{
  "n_kv_head": 2,
  "head_dim": 64,
  "norm": "rmsnorm",
  "positions": "rope",
  "lr": 0.0101
}
Each number is 200 + 20 x the weight over its row's rms, rounded and kept within 0 to 999. Layers, rows and columns count from 0. The size before them is the row's rms in percent of the matrix's.

# up: layer 4 MLP up, 320x128, rms 0.0722, rows 292-309, columns 0-127
# down: layer 4 MLP down (transposed), 320x128, rms 0.0725, rows 292-309, columns 0-127
# gate: layer 4 MLP gate, 320x128, rms 0.0727, rows 293-310, columns 0-127
up292,093,191,264,192,153,240,202,192,233,208,172,187,180,228,184,213,237,220,186,174,176,193,200,217,260,211,183,200,172,201,203,214,160,217,212,168,222,185,227,188,202,183,212,201,220,203,209,200,191,223,199,176,215,197,197,233,190,174,207,181,211,170,196,167,195,169,242,184,197,198,219,175,201,209,189,221,239,206,195,207,219,217,181,204,196,221,188,202,185,199,198,233,207,203,199,185,192,185,188,213,181,197,187,219,171,215,185,170,200,188,205,209,193,218,173,209,214,218,208,216,234,187,219,215,228,187,229,192,187
down292,093,240,171,186,223,221,183,179,198,200,188,206,201,198,199,162,189,206,209,229,186,221,229,157,153,183,189,214,202,216,188,183,198,178,149,190,186,222,200,218,212,198,217,183,192,216,183,214,229,218,176,204,171,195,159,192,177,194,211,193,186,196,189,221,204,204,208,203,187,205,226,235,192,215,222,199,202,193,195,214,178,183,217,170,200,206,202,172,204,194,212,206,214,178,215,166,178,181,201,151,221,157,198,206,195,164,214,239,216,204,161,239,211,202,210,175,165,174,215,205,227,198,178,196,189,217,215,178,198
gate293,096,207,227,205,202,203,197,204,186,230,192,210,197,205,211,158,217,195,234,164,201,178,181,212,191,181,206,196,171,242,200,206,202,176,185,168,194,199,206,175,205,226,178,189,187,153,252,211,179,192,223,208,218,217,187,197,181,225,210,178,191,215,209,243,201,208,206,222,221,222,215,244,235,213,201,218,180,247,194,209,211,183,229,207,192,198,214,220,247,193,200,165,195,233,199,193,204,209,158,203,195,201,198,216,213,198,216,220,183,178,157,183,189,202,212,239,211,202,203,213,202,221,187,233,221,203,192,213,220
up293,099,204,197,185,183,177,197,184,201,226,201,199,202,195,175,195,220,201,196,180,207,255,193,211,208,203,204,209,222,188,222,227,171,212,188,206,193,202,186,191,183,162,214,196,200,208,218,205,205,207,158,175,202,200,230,197,196,175,198,203,188,171,185,167,240,169,226,199,207,219,190,219,204,229,174,200,182,171,219,224,248,241,206,192,192,179,223,210,165,190,185,203,186,190,212,213,226,159,221,211,165,197,183,200,231,195,162,250,229,213,193,203,203,233,205,216,180,225,191,216,202,178,177,235,221,182,205,220,177
down293,099,177,164,208,191,166,203,219,189,201,214,230,190,163,216,222,207,232,195,193,169,189,188,218,191,187,164,198,209,188,224,227,161,193,218,177,207,190,197,198,179,215,198,203,207,236,206,221,203,199,212,193,198,172,217,182,186,191,185,232,174,188,161,212,212,184,246,220,185,215,209,182,198,213,200,205,215,162,194,191,223,206,225,186,197,187,214,216,176,211,185,212,194,210,247,172,202,219,200,189,153,248,218,188,233,208,206,248,229,188,223,165,228,185,197,191,203,197,199,180,200,201,214,228,208,172,206,228,189
gate294,100,168,200,192,247,214,197,229,215,176,230,204,189,225,189,191,213,242,206,215,211,190,209,184,211,194,197,217,184,176,220,209,230,200,198,196,222,226,192,175,207,200,197,185,230,231,205,187,184,215,182,187,146,231,262,172,188,160,184,193,185,179,213,209,167,206,184,194,227,212,249,220,202,187,207,198,227,236,237,190,191,172,193,183,203,199,225,173,159,193,173,221,206,177,202,187,207,222,198,178,223,208,202,198,195,180,208,205,193,227,208,174,190,206,190,181,210,212,201,197,187,201,224,205,215,165,209,185,191
up294,103,223,177,207,200,184,224,178,205,235,204,201,201,199,177,224,190,201,210,249,231,191,177,186,210,212,198,232,211,216,165,214,194,194,212,196,212,189,216,197,187,187,210,196,181,201,176,170,214,189,231,240,186,233,144,198,206,189,204,211,211,177,196,204,232,226,234,223,142,155,184,181,168,202,216,193,202,211,213,200,209,233,174,208,213,229,185,190,207,210,227,212,187,184,202,179,218,181,209,195,176,172,183,197,196,220,186,192,209,161,226,218,212,235,199,166,183,188,203,217,175,183,200,203,229,223,200,219,204
down294,099,192,222,200,226,219,217,155,173,217,199,218,203,180,201,201,200,194,219,247,162,190,193,204,191,212,224,185,204,223,183,226,200,171,212,197,192,188,194,247,213,160,209,196,216,212,180,206,189,205,201,168,232,192,202,184,166,218,195,215,240,215,199,247,227,208,242,221,180,185,188,190,181,191,202,223,185,231,196,219,228,213,203,226,222,211,202,249,207,228,184,194,237,193,183,199,196,191,196,175,205,223,223,228,217,231,171,250,202,194,187,199,193,210,192,214,201,199,180,191,207,213,192,234,200,210,192,184,216
gate295,106,233,199,226,192,214,186,176,182,215,211,187,149,207,213,212,226,202,184,222,182,224,153,227,232,174,195,189,174,201,194,182,201,222,201,228,215,191,201,202,220,221,203,204,199,205,220,202,222,181,199,187,181,219,218,231,193,194,243,190,230,181,229,193,196,157,198,161,207,238,197,198,201,197,189,204,226,192,188,260,182,189,212,225,166,212,179,208,185,204,180,225,195,207,237,200,176,206,195,196,171,197,205,180,222,200,230,189,210,197,211,181,211,181,160,217,201,157,203,213,217,219,201,227,194,225,174,194,193
up295,100,192,212,173,205,189,188,242,184,197,183,175,233,173,155,220,222,203,212,184,198,223,222,209,180,223,216,216,191,198,202,175,221,207,181,175,216,219,189,240,191,184,184,219,203,202,213,191,208,201,192,199,220,206,182,213,179,174,181,198,194,232,223,204,228,252,242,200,228,206,235,232,220,236,185,185,174,207,217,170,193,186,185,171,164,214,184,176,181,180,228,190,180,187,214,184,196,215,188,202,216,258,228,225,181,216,209,197,199,188,197,203,168,212,204,188,219,176,201,200,194,173,186,174,213,199,218,206,195
down295,098,179,174,218,187,167,215,173,201,178,216,169,199,215,184,213,214,173,206,199,180,215,182,228,178,208,182,207,200,172,218,212,226,178,220,231,200,179,220,223,245,172,215,206,169,210,243,202,223,186,181,185,182,232,227,196,179,197,223,210,219,217,190,216,196,202,202,238,193,219,243,204,214,175,204,183,223,227,201,229,193,201,196,191,153,191,160,199,202,184,187,206,205,228,218,165,204,195,174,189,172,221,187,207,228,173,222,198,213,200,217,191,186,198,185,188,166,211,221,219,198,219,170,219,167,200,206,217,227
gate296,097,222,215,175,219,220,214,207,190,208,207,210,202,193,211,215,199,207,225,195,201,208,207,177,222,174,230,198,144,194,204,201,165,213,188,209,225,179,173,191,212,178,228,219,204,204,214,236,172,237,185,186,229,201,180,206,192,203,220,231,216,207,181,201,175,230,206,173,187,218,239,232,201,194,179,203,207,181,210,206,182,192,215,175,210,221,164,221,196,183,180,166,230,210,199,194,192,234,207,151,192,233,176,174,209,194,185,198,181,201,211,217,164,151,198,172,183,225,226,220,198,202,200,177,233,181,192,215,201
up296,097,220,243,149,202,200,219,174,189,234,215,192,162,186,198,180,202,212,214,201,224,201,213,217,196,203,162,225,148,212,215,188,172,196,198,214,220,164,183,191,208,196,180,220,186,192,196,185,158,208,199,153,199,195,176,203,227,220,208,163,201,199,226,209,182,221,201,175,166,203,217,235,230,205,189,200,189,189,218,189,184,219,214,179,190,197,178,242,187,159,223,204,193,203,171,204,190,197,194,221,136,221,189,207,206,208,185,174,181,185,215,192,217,197,207,189,172,196,203,215,181,201,189,206,199,204,186,201,216
down296,096,152,198,194,185,200,227,234,238,189,191,185,211,216,175,204,205,195,204,171,231,229,188,175,173,202,199,216,206,218,193,162,206,191,197,197,176,211,235,164,224,218,234,185,189,197,156,162,217,186,175,216,193,215,223,202,208,193,210,204,196,227,228,186,218,195,227,217,214,189,166,215,179,203,216,163,186,216,201,173,190,208,191,204,199,169,199,210,189,175,214,205,187,177,193,159,215,205,193,177,177,160,201,211,184,195,216,209,200,182,185,173,209,208,173,190,206,217,185,246,169,229,172,214,214,179,186,180,224
gate297,089,226,189,209,199,195,179,210,211,235,174,202,241,240,206,141,198,174,195,168,217,205,197,227,231,183,206,234,221,174,179,233,205,203,213,176,211,202,190,221,235,191,192,179,228,211,197,182,199,192,198,199,215,188,195,206,174,239,198,202,190,235,227,223,167,215,207,238,189,192,222,231,234,172,227,171,212,252,195,199,219,186,181,232,204,188,215,188,205,207,204,231,164,216,212,212,187,180,208,193,197,201,216,196,186,240,203,176,217,218,206,211,188,209,213,189,203,192,177,198,197,216,209,179,205,182,198,227,205
up297,090,177,166,204,203,172,184,197,179,193,243,211,162,165,233,210,241,178,209,223,185,199,200,208,195,183,158,195,201,188,196,202,226,166,223,205,234,213,212,166,184,227,207,171,191,198,182,179,199,174,168,218,184,209,228,183,193,181,200,174,208,203,206,174,214,184,191,197,196,226,178,181,201,195,223,210,200,233,186,225,191,189,220,196,192,222,200,191,215,208,186,179,185,211,158,200,231,219,168,196,165,192,168,186,197,184,178,191,212,185,226,189,178,242,169,189,181,167,214,214,197,188,208,187,177,231,224,189,183
down297,099,200,197,219,194,199,184,177,201,144,223,212,169,161,182,190,204,189,237,238,186,232,215,196,181,212,183,205,235,212,181,179,184,195,195,209,219,235,197,163,212,223,151,208,190,190,196,200,188,173,174,198,186,176,195,226,196,205,200,185,210,228,204,182,226,202,245,174,214,198,195,192,182,213,197,196,217,233,231,212,214,226,210,185,208,207,185,198,242,198,198,204,202,187,194,205,221,196,187,205,188,172,205,180,204,184,168,228,210,213,217,167,167,219,193,217,221,219,204,194,216,220,236,229,192,243,232,192,180
gate298,105,162,213,222,192,196,210,212,220,220,195,192,179,177,175,223,204,201,229,214,195,182,199,216,192,201,199,157,189,188,202,187,201,212,185,197,165,153,193,171,166,235,232,188,227,232,217,190,191,208,181,223,179,179,214,185,193,186,238,181,191,208,186,208,198,196,221,204,191,189,217,177,209,232,221,221,238,153,211,199,216,215,171,218,204,219,209,234,189,241,217,223,188,182,215,238,225,218,201,168,195,205,232,194,196,186,173,207,183,211,183,214,218,193,175,185,231,182,184,169,209,168,202,198,194,186,192,227,218
up298,101,183,170,166,177,188,215,169,171,202,189,191,224,182,209,204,149,176,206,171,202,205,192,186,213,221,181,183,216,166,204,216,215,188,203,180,202,233,200,199,237,204,155,179,199,235,195,189,207,205,220,181,193,212,204,213,221,234,203,221,176,227,204,184,211,194,190,193,201,202,186,242,207,184,178,224,198,215,183,192,234,212,237,197,214,219,225,192,203,154,176,200,204,219,217,197,171,197,219,215,228,189,180,169,219,158,208,170,170,197,189,201,213,213,228,182,197,226,182,226,181,212,205,231,218,213,209,182,168
down298,105,195,191,181,184,189,237,159,173,198,242,201,239,224,226,206,211,177,219,178,240,219,197,179,200,235,209,188,229,178,206,217,209,196,213,214,198,197,179,205,220,184,211,203,207,181,184,210,192,226,210,221,213,212,204,232,219,231,189,203,189,223,215,237,214,200,193,225,188,237,198,193,176,158,193,208,159,232,158,210,220,197,236,209,189,203,205,198,192,182,156,199,178,213,183,169,197,176,188,207,195,207,174,201,192,209,198,203,194,213,217,241,192,226,221,189,179,193,204,230,177,217,227,168,206,188,208,188,166
gate299,102,208,167,197,181,182,217,185,181,187,209,207,211,176,214,219,158,201,182,194,194,219,233,226,173,173,220,225,213,205,225,206,217,183,191,156,188,207,204,221,214,222,214,217,212,231,206,201,222,180,211,232,216,205,189,227,167,187,224,193,246,173,180,238,226,192,211,182,226,233,218,176,212,203,232,173,221,192,190,171,198,198,213,169,201,217,225,228,191,191,196,192,213,205,192,237,165,200,213,195,201,174,149,196,201,179,202,203,182,230,190,211,236,189,225,183,182,225,204,206,186,222,208,198,182,191,184,177,186
up299,106,171,198,224,199,198,201,223,217,168,192,203,220,186,203,190,156,214,182,203,205,215,219,211,167,197,176,187,244,251,205,217,204,224,160,220,215,200,176,219,206,222,198,173,190,211,185,182,181,176,208,221,215,202,186,188,219,150,181,194,217,170,188,210,179,168,221,235,204,202,235,211,196,186,213,180,179,222,215,212,210,169,232,187,226,213,239,160,211,198,185,186,220,189,189,202,220,176,195,195,195,184,183,197,197,165,209,235,200,223,149,230,183,189,206,193,205,226,212,184,185,199,199,215,195,190,194,219,193
down299,110,204,194,230,208,217,211,219,222,178,174,235,228,183,191,211,193,179,168,173,188,212,187,216,190,189,196,163,215,199,212,214,184,180,229,203,193,205,195,223,233,178,200,193,226,172,215,198,155,190,232,249,218,195,207,200,229,183,164,201,214,211,217,201,190,218,193,168,185,187,216,192,180,222,209,183,171,187,218,188,176,155,224,193,223,191,200,212,203,207,161,205,218,192,179,199,228,202,243,240,188,200,180,192,178,173,206,219,174,170,181,210,175,212,210,178,215,227,186,189,197,167,228,182,205,195,225,219,199
gate300,100,143,172,197,206,199,220,189,168,193,245,207,176,188,165,229,212,198,208,214,165,188,211,181,217,236,238,209,225,147,186,184,221,215,184,217,199,203,202,198,200,209,227,182,191,196,219,193,166,178,183,214,218,188,190,166,170,222,192,202,187,213,195,201,201,240,206,210,168,168,162,192,194,201,191,216,238,184,235,208,187,217,207,203,184,214,164,202,232,207,187,204,199,232,187,175,197,163,216,196,224,199,180,197,196,227,186,164,186,186,205,187,223,209,205,221,230,210,185,202,215,213,200,189,216,210,199,204,188
up300,092,194,212,188,201,196,190,209,174,181,248,214,191,221,180,168,196,211,215,221,187,181,186,200,233,208,219,204,209,172,221,205,208,239,234,205,233,217,189,211,188,223,222,193,227,183,205,209,195,173,207,212,216,205,190,197,208,174,174,218,194,197,218,228,191,222,210,225,214,172,216,193,210,169,215,189,216,175,229,198,198,179,199,179,187,203,142,182,208,190,174,187,185,173,221,151,190,229,217,184,228,182,200,198,168,189,199,209,195,222,185,206,167,175,198,198,198,149,196,189,234,216,190,159,190,193,229,229,178
down300,093,214,219,235,254,208,200,197,220,201,140,193,189,223,199,182,176,199,194,192,223,231,191,236,183,172,190,180,184,206,223,225,221,185,233,213,186,171,212,202,210,185,199,184,172,170,202,194,218,227,193,177,207,235,201,220,181,188,202,226,216,190,200,201,200,202,203,223,231,177,229,171,214,207,234,193,173,213,233,200,201,201,221,172,171,186,186,206,199,196,222,203,211,190,230,230,232,217,185,198,178,221,192,220,203,184,220,209,247,198,185,223,196,207,189,211,199,187,213,179,207,198,208,213,146,167,189,201,214
gate301,098,183,222,207,219,239,182,209,161,183,188,180,202,193,245,196,176,215,209,169,157,219,187,223,221,211,191,187,226,183,222,230,227,189,196,200,181,201,207,217,182,219,198,198,198,184,170,206,199,180,234,214,219,215,181,203,216,245,228,205,187,156,189,154,209,204,176,199,201,199,223,211,192,219,161,196,200,201,188,219,188,193,209,170,177,190,187,214,212,162,161,203,218,204,184,201,183,186,189,214,189,203,204,189,158,223,200,175,235,234,195,172,215,181,203,219,177,198,193,183,191,224,214,198,236,223,193,188,227
up301,104,230,183,225,209,187,199,198,182,228,194,215,210,207,222,229,156,205,188,197,184,215,181,228,197,192,222,187,190,208,195,197,199,207,226,235,210,221,231,200,207,207,181,202,199,161,176,204,189,160,159,206,213,209,202,200,219,207,209,216,180,210,198,173,202,204,191,200,158,218,181,178,195,187,237,199,212,169,157,241,207,204,221,180,219,187,172,214,188,168,216,213,190,227,194,208,165,221,207,219,175,164,186,159,217,215,208,177,198,205,178,209,219,220,188,177,202,208,202,217,182,219,193,184,201,224,209,133,216
down301,091,184,223,206,168,211,225,223,193,190,180,204,175,195,177,194,235,204,199,244,191,151,197,170,217,226,217,196,208,225,189,165,177,192,186,187,204,185,195,184,172,189,189,206,205,230,222,184,239,222,236,205,186,164,208,208,216,176,199,145,170,210,207,230,212,200,202,193,227,198,165,216,210,237,204,223,214,222,215,167,231,197,191,211,220,225,221,169,207,226,212,207,225,187,214,163,209,185,198,216,195,207,221,197,207,183,183,232,175,187,197,210,198,205,196,181,218,181,197,203,223,173,205,198,214,183,192,220,167
gate302,099,203,182,215,233,206,195,215,238,167,221,208,234,218,176,190,214,235,181,222,162,221,212,247,191,208,233,211,209,202,230,201,203,217,221,206,185,239,225,196,188,224,191,222,196,208,182,195,201,171,178,178,184,196,217,153,193,207,198,213,177,202,178,228,164,206,186,217,221,209,176,177,199,225,195,170,185,229,189,213,191,185,208,196,222,207,178,211,209,225,202,217,165,194,202,203,203,206,203,197,183,195,233,186,211,178,212,186,224,207,195,206,199,191,217,174,214,197,218,148,257,235,217,208,214,197,186,223,216
up302,103,205,203,196,199,207,196,195,222,206,174,163,217,218,194,185,221,198,217,196,179,210,200,211,214,212,197,191,200,184,165,209,193,215,186,175,161,188,207,189,226,181,175,217,179,238,209,234,241,201,189,191,198,216,196,210,199,159,229,203,213,182,191,190,174,183,190,158,254,192,254,192,206,213,213,225,204,211,168,215,229,169,235,193,171,200,201,220,220,186,207,203,185,197,201,231,211,237,169,175,193,208,226,188,196,186,186,226,174,203,193,259,200,206,190,210,207,214,209,214,182,184,197,249,213,187,213,197,202
down302,101,211,175,201,189,216,247,197,188,203,176,215,181,183,197,209,219,186,192,203,184,228,211,182,198,192,211,222,211,187,188,173,219,225,187,200,254,198,213,177,209,192,231,195,195,231,229,167,199,162,173,177,191,170,191,208,219,201,246,203,208,155,195,250,170,207,209,167,195,181,224,214,185,201,168,220,195,207,234,212,194,203,246,168,228,210,191,195,173,218,236,196,178,188,181,199,211,179,180,210,173,207,192,184,194,183,217,189,192,178,188,208,191,218,173,194,177,241,214,195,221,187,207,213,212,202,188,189,214
gate303,101,177,167,241,227,209,152,204,208,180,171,211,219,229,181,207,161,182,212,211,236,200,192,185,202,200,205,191,193,173,240,219,208,218,184,199,203,236,204,200,233,207,201,204,199,218,206,186,204,203,224,177,191,169,189,227,195,217,208,226,206,159,194,195,171,189,213,213,204,187,190,176,176,188,191,196,207,192,192,221,216,203,225,223,209,236,248,200,226,215,165,167,211,170,246,195,194,192,193,198,178,187,209,216,207,198,185,243,196,175,173,233,204,171,202,203,208,182,204,227,206,202,219,193,207,241,213,206,186
up303,099,197,220,228,204,161,206,207,193,213,198,212,207,207,197,199,178,185,181,194,191,183,199,189,183,203,198,180,194,221,169,178,190,171,214,230,225,226,213,206,203,210,201,217,230,210,223,199,157,219,214,200,193,222,177,191,217,199,194,215,218,209,187,230,253,180,199,210,190,211,178,198,187,225,206,188,236,145,192,203,174,168,205,224,223,237,196,216,198,179,215,190,170,177,162,178,222,188,239,195,246,214,180,205,214,192,199,213,209,210,165,183,201,201,205,222,186,182,220,162,178,230,176,211,194,178,241,214,185
down303,098,193,210,158,177,166,229,204,180,194,203,175,208,204,204,181,184,222,236,192,163,198,230,174,211,193,179,196,178,220,189,183,185,207,231,215,191,186,185,207,200,214,194,180,220,182,181,213,207,171,214,208,214,227,203,197,191,209,215,207,193,224,164,220,229,221,184,170,221,199,197,205,211,207,174,193,213,241,204,204,192,207,168,197,210,139,185,205,196,194,202,195,239,178,164,167,189,165,197,254,216,200,193,202,184,176,191,159,169,199,233,201,193,207,199,194,221,233,210,203,188,204,218,234,173,204,225,207,209
gate304,100,214,194,196,203,192,211,196,172,190,190,202,173,187,170,189,221,181,206,203,227,196,180,194,210,214,196,194,184,196,184,195,190,197,184,193,214,184,167,185,259,225,216,227,194,171,216,213,182,189,227,204,185,188,206,196,175,176,210,220,200,183,185,200,193,205,172,214,214,195,208,183,227,212,181,159,184,223,193,175,209,196,183,203,175,235,204,187,213,219,178,206,188,170,180,231,197,200,215,200,211,203,146,229,183,206,194,172,180,168,205,163,160,227,239,255,159,208,185,215,212,208,224,194,232,217,196,212,164
up304,090,215,190,216,202,202,167,168,197,173,188,209,204,197,178,203,192,197,218,219,227,206,183,217,196,186,186,218,174,211,193,179,221,218,181,206,241,200,206,196,174,218,180,191,172,171,202,225,167,175,241,200,201,210,212,186,181,161,214,170,218,190,212,190,209,186,199,209,234,216,211,203,197,214,201,166,196,208,208,195,171,222,218,202,228,217,168,171,214,184,184,205,183,195,195,212,196,188,215,193,184,191,184,214,190,169,218,183,229,167,177,197,215,222,248,255,190,227,156,218,253,202,187,208,208,224,234,199,183
down304,099,207,239,200,195,226,214,184,222,208,199,181,190,199,233,192,207,215,237,199,213,188,227,176,179,167,214,202,225,211,184,184,209,205,222,190,203,178,190,222,210,211,233,184,193,187,248,213,171,169,181,208,207,178,217,217,206,199,233,199,185,194,233,201,163,162,189,241,206,203,261,183,208,216,220,198,199,197,165,210,219,189,212,171,196,223,188,212,192,188,193,208,191,178,188,217,213,213,198,201,164,209,235,228,219,184,224,237,193,207,174,227,184,211,231,209,182,194,218,183,198,215,185,183,185,225,225,239,198
gate305,096,240,219,198,210,204,176,186,238,190,178,199,192,183,196,206,223,227,201,205,225,174,201,183,214,203,229,181,228,221,220,232,211,202,220,236,185,170,222,194,234,224,192,237,208,201,215,213,202,245,215,225,191,210,196,249,223,189,198,196,219,228,205,208,197,202,231,215,225,226,186,219,242,216,229,176,199,203,199,207,180,168,214,177,208,199,218,211,168,201,199,205,234,208,222,225,185,224,177,227,205,208,189,221,225,198,238,201,217,214,180,184,198,204,156,181,230,199,223,199,222,196,206,188,187,229,191,190,182
up305,091,196,217,176,178,169,219,229,194,229,176,193,196,199,182,185,225,181,219,188,187,207,150,211,185,223,148,225,190,200,216,165,179,185,177,169,209,197,174,181,217,183,215,145,166,201,196,197,198,150,205,201,178,219,198,170,192,189,219,215,206,190,195,208,236,189,210,181,223,184,205,168,206,205,188,186,215,203,207,179,228,225,166,197,184,211,180,201,221,191,175,186,183,208,191,198,204,196,190,193,224,195,188,200,185,182,163,201,180,245,222,206,191,208,240,195,187,204,167,222,170,196,172,200,193,182,221,190,201
down305,099,214,190,162,192,168,201,234,189,185,169,207,180,220,190,236,203,189,177,189,195,167,163,154,173,184,166,191,227,224,202,211,205,210,203,195,228,187,221,196,213,204,177,189,179,200,206,232,187,228,228,192,208,206,215,231,206,180,198,181,227,230,226,189,227,175,226,167,221,196,142,196,216,199,239,178,232,208,201,233,201,218,184,200,206,208,206,206,161,228,203,212,230,195,206,219,198,195,158,199,211,205,190,177,210,166,211,205,195,220,231,205,187,197,201,186,203,205,182,200,223,224,182,184,210,225,204,197,193
gate306,102,189,177,157,202,212,211,213,212,208,191,216,194,234,220,174,195,188,204,178,212,194,187,211,195,192,181,156,215,218,200,223,180,193,181,176,167,170,199,166,202,189,183,189,231,161,212,232,196,179,172,195,167,225,199,153,196,212,166,186,185,203,234,156,203,229,208,203,175,192,225,168,211,209,234,194,207,249,170,206,228,215,209,207,189,235,203,233,226,214,223,206,188,194,203,217,198,189,172,202,174,172,223,184,209,198,205,198,205,197,205,210,193,192,211,192,184,216,205,226,189,219,202,209,203,156,178,184,179
up306,107,211,200,216,166,199,174,213,178,197,223,181,206,188,207,199,220,183,187,155,200,201,205,206,218,224,195,188,207,220,234,187,169,186,187,210,214,205,229,158,217,245,200,186,213,216,195,183,172,190,218,196,251,185,194,207,191,198,246,159,211,182,170,231,206,219,194,205,215,186,169,228,194,203,166,173,221,189,233,212,191,215,202,219,213,213,207,199,181,178,203,213,209,193,190,237,216,205,206,233,202,211,162,172,196,230,194,179,231,186,165,193,195,223,217,213,216,187,192,165,203,210,201,233,210,222,184,217,230
down306,109,188,196,180,213,165,225,218,180,237,207,190,182,193,207,167,215,175,208,185,174,184,193,206,195,227,166,154,204,221,239,201,175,200,149,181,198,194,194,171,222,214,177,214,205,183,179,195,203,158,211,176,218,164,192,190,177,226,186,145,199,221,229,190,191,219,205,200,192,185,202,184,216,199,174,205,198,204,195,179,206,222,165,214,226,202,206,232,210,199,222,232,187,185,179,217,219,196,217,211,195,209,168,167,215,233,196,177,209,195,183,202,200,186,233,190,196,172,199,186,234,201,173,188,202,223,172,200,209
gate307,097,204,180,181,214,177,205,183,214,209,183,206,186,193,175,205,244,186,176,214,159,187,220,149,243,190,191,213,204,216,208,200,207,203,195,176,191,212,217,150,205,183,209,182,199,220,169,206,223,219,196,190,202,223,188,191,227,212,197,164,188,211,223,186,220,213,212,223,185,190,196,234,176,196,198,231,188,191,220,203,175,209,232,197,185,212,247,201,221,211,187,206,243,183,205,207,175,204,181,228,205,186,187,227,178,143,205,237,198,201,192,230,194,171,209,204,217,155,220,191,180,184,202,197,224,208,175,194,205
up307,101,190,207,214,173,205,153,215,208,208,231,207,194,209,230,228,176,191,210,189,200,224,211,223,173,190,195,161,199,196,180,243,207,172,212,227,168,218,205,219,209,202,168,224,203,197,207,181,181,191,207,209,208,195,201,200,192,195,200,203,217,182,205,201,223,181,198,194,198,210,246,209,218,260,206,180,211,177,210,202,207,195,159,194,175,207,170,190,174,213,205,203,200,210,172,212,206,197,220,160,162,220,186,180,178,220,199,172,213,184,164,170,189,256,182,157,181,214,209,194,197,201,205,168,172,180,197,204,182
down307,096,226,192,192,201,198,213,211,240,212,199,166,176,244,176,201,193,211,166,206,192,178,229,193,235,200,210,200,191,210,190,199,186,229,179,205,215,210,208,210,196,209,185,186,186,190,197,199,190,194,227,169,233,200,174,225,200,210,226,209,157,189,159,187,232,206,192,206,196,166,192,237,214,176,207,197,159,212,177,202,186,214,208,227,230,189,211,252,180,162,210,218,182,173,200,207,191,191,145,192,214,179,180,206,186,179,220,203,220,197,217,226,213,173,219,235,205,186,215,206,235,199,205,190,185,229,184,189,194
gate308,093,217,212,203,186,243,193,189,222,206,227,179,199,217,194,198,203,190,201,195,177,236,177,206,179,175,202,219,181,207,224,182,198,208,244,184,208,222,226,193,210,183,226,190,238,213,219,154,201,198,200,200,198,173,186,215,264,212,161,205,217,208,210,207,179,198,214,204,174,163,202,159,198,196,193,160,222,203,205,185,209,185,227,219,216,223,164,154,196,210,212,189,190,191,218,186,218,202,195,189,214,199,200,210,184,204,268,217,221,185,203,201,161,193,187,173,181,210,195,212,224,180,198,201,184,205,185,202,213
up308,092,198,204,187,207,184,202,208,224,211,222,242,171,187,193,212,202,209,197,197,194,180,189,189,197,211,191,247,231,175,237,187,221,194,234,230,226,189,209,185,192,204,158,184,209,193,201,214,215,193,243,194,185,215,233,198,203,198,205,233,232,203,213,205,179,248,206,183,208,202,197,181,205,233,216,213,197,169,186,210,236,235,196,198,221,187,176,173,209,233,171,203,193,210,247,195,208,211,182,182,218,196,196,226,205,195,243,222,190,186,206,185,195,205,177,222,176,171,180,216,189,176,191,225,155,213,208,235,190
down308,093,177,219,217,187,196,185,224,194,223,206,213,187,196,211,160,207,225,159,199,190,151,165,201,224,232,193,201,219,185,194,216,231,164,215,190,185,226,172,193,194,202,193,200,196,190,195,192,173,208,203,221,172,202,173,211,153,197,208,209,204,200,195,187,210,198,228,178,194,178,200,265,172,197,227,214,211,155,165,244,194,217,180,190,172,181,193,181,215,175,217,227,218,196,203,202,175,199,213,217,182,238,203,231,198,178,213,183,194,220,221,194,198,200,187,193,198,205,177,171,191,231,209,213,209,186,197,175,179
gate309,103,211,210,214,222,239,175,186,213,210,218,184,244,176,204,200,182,217,207,234,198,188,221,167,226,201,180,206,176,225,188,180,217,217,186,210,209,199,171,225,193,194,206,227,229,179,217,231,212,210,216,208,202,191,181,205,186,197,202,174,222,232,214,208,184,224,180,201,161,197,209,200,218,249,184,193,184,180,202,183,201,210,229,251,204,205,181,178,179,221,159,182,194,229,192,167,201,228,210,169,189,179,166,207,205,193,195,220,194,197,198,203,177,180,191,194,215,195,174,176,220,190,183,204,152,157,210,176,193
up309,095,160,206,218,202,213,173,154,181,195,193,258,179,203,210,182,230,197,175,223,188,182,199,202,188,228,205,175,208,196,226,207,211,224,193,196,224,214,189,222,235,195,230,163,201,212,186,171,191,203,221,190,185,185,224,174,203,190,201,206,171,221,209,208,191,169,196,180,195,209,175,210,208,199,189,202,201,162,197,223,213,246,209,260,201,169,219,258,187,192,196,209,215,198,224,177,186,194,184,203,218,202,203,220,221,199,180,192,182,211,205,228,249,228,189,199,215,197,206,214,232,197,194,208,184,188,178,201,194
down309,100,208,198,221,172,207,211,166,193,169,200,258,183,223,207,220,211,180,210,177,190,230,203,221,169,190,253,202,221,169,205,226,184,157,213,204,201,214,195,208,219,202,196,202,188,203,212,200,178,175,209,190,171,190,198,199,194,189,194,200,225,181,209,190,227,249,201,212,218,175,216,168,188,182,189,215,197,206,207,189,185,203,207,165,184,219,225,222,199,220,203,215,238,178,220,242,216,185,184,209,202,209,202,199,184,216,181,209,170,192,210,207,237,202,159,182,187,168,219,215,180,213,197,244,227,217,217,212,230
gate310,104,169,227,182,200,174,193,218,220,180,211,181,196,202,203,223,209,204,250,201,203,204,176,208,211,159,189,239,175,172,216,189,200,199,237,186,206,220,166,228,199,198,207,175,207,194,195,169,200,191,212,200,193,190,187,207,196,217,158,206,227,209,222,175,178,191,229,212,195,229,184,196,208,217,207,238,239,208,184,201,214,213,209,230,196,220,204,211,183,212,164,178,188,208,241,209,163,214,209,155,194,170,193,198,209,224,199,163,219,222,213,237,224,242,213,205,214,213,219,185,196,186,194,207,226,219,217,199,226